Weights of a small transformer language model.
Architecture: RMSNorm before each block, rotary positions, no biases in attention or MLP, untied embeddings, capped logits.
Each number is 50 + 15 x the weight over its row's rms, rounded and kept within 0 to 99. Layers, rows and columns count from 0. The size before them is the row's rms in percent of the matrix's.

# layer 11 MLP down (transposed), 512x128, rms 0.0934, rows 423-456, columns 0-31
113:46 81 28 35 62 69 38 78 58 49 42 54 61 74 56 44 69 45 57 54 71 44 28 32 53 73 49 68 73 59 46 46
097:56 56 40 30 31 43 70 25 33 22 60 69 34 59 58 42 59 56 46 27 48 48 66 57 65 63 61 93 58 54 52 59
100:34 52 49 57 57 50 58 59 49 50 51 40 58 56 69 35 36 47 83 33 33 67 35 58 56 75 36 80 41 50 28 34
097:46 59 45 41 50 27 35 90 45 61 59 59 57 52 46 61 31 65 40 49 31 51 45 46 41 50 62 29 75 59 49 56
105:43 81 47 30 50 55 34 55 43 49 52 76 31 28 20 78 40 40 46 54 44 46 51 45 49 64 62 48 41 30 55 51
106:25 47 47 59 54 41 63 36 65 46 52 47 34 51 48 39 35 49 53 63 78 67 58 74 33 36 43 11 40 57 54 27
094:29 49 41 41 72 36 79 43 70 32 26 51 62 43 54 23 59 36 30 60 69 43 35 51 68 63 48 17 59 58 38 40
106:51 51 73 51 69 45 80 58 67 34 41 32 49 64 56 49 53 52 43 69 48 53 51 25 80 66 36 54 31 38 56 60
105:55 66 57 71 58 69 19 48 43 43 34 49 43 64 42 70 56 72 27 69 74 47 37 49 28 38 49 37 58 40 89 73
095:58 52 46 18 50 55 14 66 76 38 53 54 51 55 67 11 46 58 67 65 54 82 67 33 67 69 51 62 49 63 54 46
102:50 63 23 39 58 48 35 34 62 52 33 56 48 40 53 84 62 68 49 27 40 56 24 66 65 41 54 17 45 38 58 62
098:31 44 45 66 76 72 42 42 23 68 29 21 30 43 50 56 44 50 37 59 46 59 47 53 57 41 41 36 60 44 55 42
091:65 68 25 44 58 48 33 57 81 61 46 49 72 32 32 67 64 46 49 80 35 55 62 48 45 39 34 49 36 49 36 30
103:71 53 38 52 34 31 63 51 46 70 58 52 51 17 56 59 75 51 56 71 34 38 45 35 50 59 62 49 08 71 34 53
111:42 40 42 49 72 64 62 58 30 46 21 56 58 72 38 64 30 30 33 41 31 74 46 71 52 35 42 48 62 45 18 54
096:69 27 35 80 60 47 49 53 62 52 39 69 30 48 68 42 55 47 47 66 54 53 68 37 49 54 53 62 56 54 22 30
097:36 45 68 48 40 51 47 71 37 54 37 44 48 53 79 34 21 34 75 63 64 60 40 57 56 58 50 70 42 62 47 62
103:34 42 47 46 36 20 40 51 63 60 43 16 51 74 43 67 41 53 63 28 56 54 55 28 33 51 27 66 39 39 56 39
111:64 48 69 41 59 63 46 73 36 36 52 51 54 60 32 72 72 48 51 74 38 26 32 58 34 57 07 81 46 44 20 57
103:99 65 49 47 43 37 56 84 41 67 69 47 46 71 56 35 96 43 49 48 57 36 67 19 55 41 61 82 47 36 56 52
097:77 51 54 52 63 42 65 38 66 39 86 46 36 38 57 37 35 63 44 58 37 46 51 45 53 55 49 22 68 49 50 56
088:53 56 54 23 56 53 46 80 67 20 48 40 29 83 59 58 48 48 30 70 42 44 65 53 41 42 71 44 21 69 66 56
100:38 40 72 43 36 75 59 41 55 35 46 42 66 59 40 70 47 22 56 42 31 67 32 38 58 67 47 29 26 53 45 73
101:50 46 47 81 65 49 42 52 49 14 46 57 66 54 22 28 94 66 31 47 73 79 61 44 39 59 60 48 55 14 46 70
099:48 47 57 26 71 52 38 33 44 22 58 64 42 65 62 43 57 37 66 39 53 42 44 54 64 67 38 75 80 77 66 46
102:14 42 54 51 61 53 70 68 56 90 50 47 56 75 44 43 36 29 26 30 72 59 40 60 53 37 62 23 47 46 29 30
106:42 57 42 29 48 54 36 72 64 55 47 50 57 44 42 48 67 43 44 49 64 60 47 53 49 36 50 53 38 79 43 60
109:46 51 68 52 57 25 29 53 46 36 24 53 56 40 45 15 67 22 44 67 59 69 61 61 62 32 46 67 54 65 33 50
112:41 77 28 73 46 36 91 57 70 35 57 33 50 47 46 59 32 74 56 48 69 65 56 68 81 82 54 59 47 64 56 63
100:68 73 31 63 59 44 44 41 45 53 53 65 33 74 54 63 53 57 69 40 42 48 66 38 36 64 42 75 69 51 73 78
090:42 47 38 64 24 37 63 68 65 42 42 61 32 24 73 36 42 50 13 50 58 68 41 51 51 70 62 64 79 46 41 54
092:46 22 45 34 53 66 49 33 36 47 40 98 27 46 58 32 37 71 45 55 57 37 36 69 60 75 71 31 56 46 47 16
094:57 82 23 57 28 48 17 51 43 38 37 44 25 40 21 80 50 47 71 48 44 56 60 53 20 41 50 41 44 48 64 27
102:52 36 29 40 54 54 30 41 58 41 56 50 40 47 24 32 79 48 43 61 39 42 43 56 65 69 63 63 58 41 63 52
# layer 11 MLP gate, 512x128, rms 0.193, rows 424-456, columns 0-31
098:47 58 49 56 44 43 40 38 70 55 43 43 69 31 75 37 73 66 42 52 58 61 61 27 44 73 49 74 18 76 65 59
105:43 32 38 51 31 53 46 42 42 53 71 41 46 47 36 43 74 49 51 61 36 41 30 61 91 69 59 87 33 71 17 36
101:51 64 50 28 29 83 29 59 33 31 62 50 27 78 61 63 62 62 48 22 59 60 71 42 69 30 53 78 38 58 49 54
104:38 28 47 32 52 51 85 63 52 25 47 69 53 46 63 56 57 43 40 37 78 63 54 34 57 66 64 21 66 67 42 37
095:68 70 54 37 51 41 67 62 49 54 37 60 50 36 41 41 41 28 43 46 33 53 61 41 55 42 26 63 76 44 60 39
102:51 63 23 47 47 77 55 35 59 64 26 51 56 62 43 61 33 56 31 68 61 64 25 16 42 48 23 38 63 60 27 48
103:31 56 50 53 29 62 47 73 79 28 54 27 52 37 75 33 64 51 71 52 30 65 38 58 23 49 48 73 45 89 62 70
091:02 64 59 44 48 62 65 26 52 32 62 80 36 58 57 71 76 57 71 73 45 65 46 75 79 41 82 65 21 49 26 59
098:55 52 47 58 69 63 61 62 42 61 31 58 76 80 49 70 39 23 42 43 30 69 73 52 64 66 58 28 52 38 84 50
109:69 55 59 46 73 30 48 26 40 62 74 44 56 47 58 51 49 30 36 50 40 40 84 57 41 60 60 65 34 62 66 71
100:60 51 31 25 26 60 47 38 60 29 46 66 46 47 60 54 46 47 42 60 58 40 70 45 50 70 67 61 54 56 45 35
099:60 45 49 39 60 67 35 61 33 29 42 51 38 71 54 59 39 60 55 34 63 34 44 71 33 38 32 50 68 53 33 40
102:30 17 40 40 47 20 39 54 38 47 34 26 50 68 75 60 56 27 11 05 56 45 58 47 50 55 37 49 62 38 23 33
093:27 43 36 49 64 12 70 62 46 42 49 48 34 57 42 65 50 61 44 27 40 53 45 93 77 32 53 24 56 52 59 37
105:52 30 49 54 61 33 40 71 67 40 71 80 81 51 77 75 45 32 46 40 30 51 58 40 57 97 69 79 43 54 25 45
100:29 56 76 47 48 37 29 59 72 30 24 80 52 50 57 54 52 64 71 40 55 49 41 93 54 11 47 47 70 76 64 57
099:72 59 53 69 45 18 21 43 31 26 84 74 44 79 47 56 35 46 53 26 55 70 45 50 60 55 35 52 35 52 37 58
102:58 57 61 70 37 34 81 23 17 44 44 44 71 52 09 68 49 59 61 78 63 56 67 33 34 62 62 35 60 48 34 30
097:32 66 18 49 54 55 29 23 35 42 53 46 62 52 44 54 38 29 49 37 41 60 54 55 64 54 59 44 61 65 83 47
102:76 80 62 58 40 31 52 39 59 45 51 34 16 35 40 63 32 57 78 59 94 57 43 58 39 25 43 71 31 22 68 54
097:56 25 24 38 37 63 50 46 71 52 38 30 62 30 11 50 68 29 38 34 54 47 08 27 47 59 49 47 37 45 56 55
099:52 63 63 42 31 17 65 74 26 51 52 59 26 46 55 43 57 70 44 68 53 28 50 56 44 53 42 25 44 32 45 59
115:34 55 69 41 38 68 09 65 45 38 84 64 74 56 40 41 51 71 47 25 63 47 56 58 48 42 94 49 28 55 61 53
102:52 58 60 47 67 40 57 50 53 38 30 45 57 37 60 45 41 42 45 45 36 70 41 64 46 53 81 65 59 61 63 22
105:62 58 44 58 80 33 68 82 57 66 59 33 49 75 25 34 50 51 51 36 47 63 30 68 32 51 52 63 61 37 86 61
099:53 50 47 88 33 65 50 43 65 59 34 29 32 50 64 51 47 44 70 41 34 58 65 51 65 73 47 65 55 36 27 37
106:54 43 43 56 48 43 18 78 55 64 40 57 77 33 74 36 25 68 80 52 61 45 65 40 80 57 55 59 34 43 44 24
089:17 50 26 58 28 41 32 40 29 41 71 46 54 43 69 58 57 68 54 60 50 68 50 65 53 56 57 53 50 64 70 55
097:48 53 59 67 33 48 56 12 62 44 44 62 37 59 77 53 46 14 75 47 56 18 54 49 64 44 49 62 39 36 36 30
095:47 62 75 59 63 41 70 29 54 48 72 61 51 72 39 49 69 36 55 45 55 50 50 46 52 53 39 54 61 82 37 37
100:40 52 41 54 38 30 26 42 57 53 60 78 53 30 31 81 45 17 48 63 50 45 32 48 70 44 48 90 48 44 56 58
102:63 61 55 57 45 48 55 27 15 38 50 48 42 30 51 52 60 57 64 46 59 11 40 58 45 60 47 39 43 50 86 28
099:36 45 60 55 30 30 54 78 48 28 21 59 29 31 59 49 53 68 45 81 54 51 32 51 48 59 66 57 53 86 51 52
# layer 11 MLP up, 512x128, rms 0.201, rows 424-456, columns 0-31
099:59 22 45 46 64 73 31 46 46 47 73 29 43 57 52 44 64 32 68 59 41 24 48 55 52 76 51 46 29 81 61 44
097:46 42 37 51 52 49 56 49 52 41 39 63 34 39 48 30 92 58 88 59 33 48 24 78 37 82 70 59 63 27 64 40
100:58 63 34 48 71 34 39 55 56 35 71 43 49 43 59 46 39 66 51 36 44 85 44 43 37 56 77 58 80 13 14 59
101:72 69 31 55 58 32 40 57 37 40 42 59 54 54 39 38 59 65 12 52 24 68 29 42 20 54 25 65 54 41 59 45
107:54 45 49 59 55 51 46 35 38 81 39 64 42 55 50 52 24 54 48 49 51 60 51 38 53 43 83 59 31 35 93 58
088:63 63 54 57 57 15 36 82 54 44 62 33 51 27 38 59 35 53 61 37 70 59 45 45 27 55 21 80 55 57 87 42
108:49 63 79 32 48 24 58 57 45 47 35 52 58 31 64 76 38 52 35 52 73 59 72 50 41 53 45 77 18 48 30 41
107:67 59 45 34 57 40 57 39 63 68 66 47 51 15 40 46 46 53 62 25 41 25 49 51 67 32 64 46 52 51 76 63
103:49 55 31 52 26 54 39 82 53 52 40 58 36 48 43 46 67 64 40 48 77 19 42 56 39 40 36 50 72 55 58 69
101:57 46 51 35 74 45 30 34 58 62 25 52 65 58 58 70 43 76 81 80 63 51 66 39 42 75 32 42 51 71 68 55
105:48 55 44 36 66 60 38 22 48 45 38 53 43 77 43 24 70 25 22 71 55 44 53 57 35 45 79 69 59 68 30 77
096:66 60 59 70 42 35 62 42 71 63 43 42 61 59 22 48 70 29 21 59 74 35 67 56 42 54 70 79 45 38 59 49
104:29 33 66 67 19 62 85 77 47 87 51 60 51 29 56 51 62 52 46 47 31 54 58 10 35 47 54 59 40 60 35 53
107:37 72 56 42 65 64 79 41 23 66 06 52 59 55 37 58 80 34 38 42 48 53 52 58 39 49 45 53 39 54 78 66
100:74 48 43 57 35 78 54 52 81 39 40 41 61 25 40 45 45 55 22 65 56 53 53 60 58 50 62 34 67 23 65 26
093:43 28 69 34 72 46 38 95 30 41 26 36 52 29 58 65 42 21 50 36 77 50 70 57 40 31 66 54 64 73 79 73
107:25 37 38 62 35 09 77 61 54 31 48 17 56 34 56 59 44 30 36 39 22 43 64 57 46 76 42 41 58 39 66 64
108:28 66 53 28 40 59 39 83 37 40 57 67 46 55 23 68 50 58 43 40 53 55 47 57 51 39 24 62 34 59 42 67
109:33 45 45 63 53 57 44 56 31 61 73 20 33 66 52 34 81 46 53 36 37 33 53 24 65 33 53 46 62 72 69 21
096:36 46 46 33 72 54 81 36 54 85 31 75 36 40 71 48 47 43 87 76 36 58 18 38 61 51 62 64 43 41 46 48
090:59 37 35 38 23 22 47 43 64 56 46 20 36 41 27 45 46 68 47 18 47 31 62 47 47 34 27 66 54 38 55 58
094:32 38 35 44 42 22 70 49 34 43 16 74 29 27 38 45 53 50 53 39 65 46 27 58 45 46 47 74 66 37 54 54
107:53 70 50 55 30 41 52 43 20 15 80 38 45 51 58 47 56 54 44 54 72 47 45 45 50 54 38 46 32 75 41 43
103:38 56 44 37 69 39 74 43 50 66 86 61 64 43 75 54 17 62 51 41 53 49 25 31 59 71 50 46 61 53 52 49
101:17 64 06 37 67 74 68 72 41 32 59 29 57 63 16 38 56 51 69 51 58 54 48 31 63 47 44 61 63 43 53 70
102:68 67 35 16 45 58 35 46 67 39 65 49 51 62 68 30 48 40 76 37 43 64 19 37 53 29 65 47 53 72 69 45
107:60 38 33 57 45 26 72 38 31 71 54 65 51 37 76 24 18 36 44 64 63 46 24 49 35 32 44 67 42 50 53 40
101:45 52 60 63 46 50 48 63 65 34 19 27 71 43 58 64 21 32 62 33 79 40 44 36 45 60 61 25 33 52 44 35
098:47 58 17 42 34 50 65 52 34 54 46 30 62 48 63 40 22 44 33 74 54 62 69 67 62 50 55 47 44 50 78 48
096:64 55 58 49 59 68 79 43 65 80 51 36 75 73 52 76 43 54 60 57 39 35 72 57 43 38 28 45 33 48 54 30
091:76 60 48 45 70 42 43 35 62 63 34 61 62 58 35 79 67 11 47 79 56 48 39 45 33 54 41 42 39 46 35 68
101:60 46 43 68 32 51 43 42 62 49 75 62 31 63 21 35 33 65 35 58 41 62 43 30 51 36 31 67 67 32 61 73
105:54 38 33 41 21 22 53 54 34 77 41 53 44 58 55 48 86 12 36 56 59 40 45 20 37 28 63 48 65 22 30 67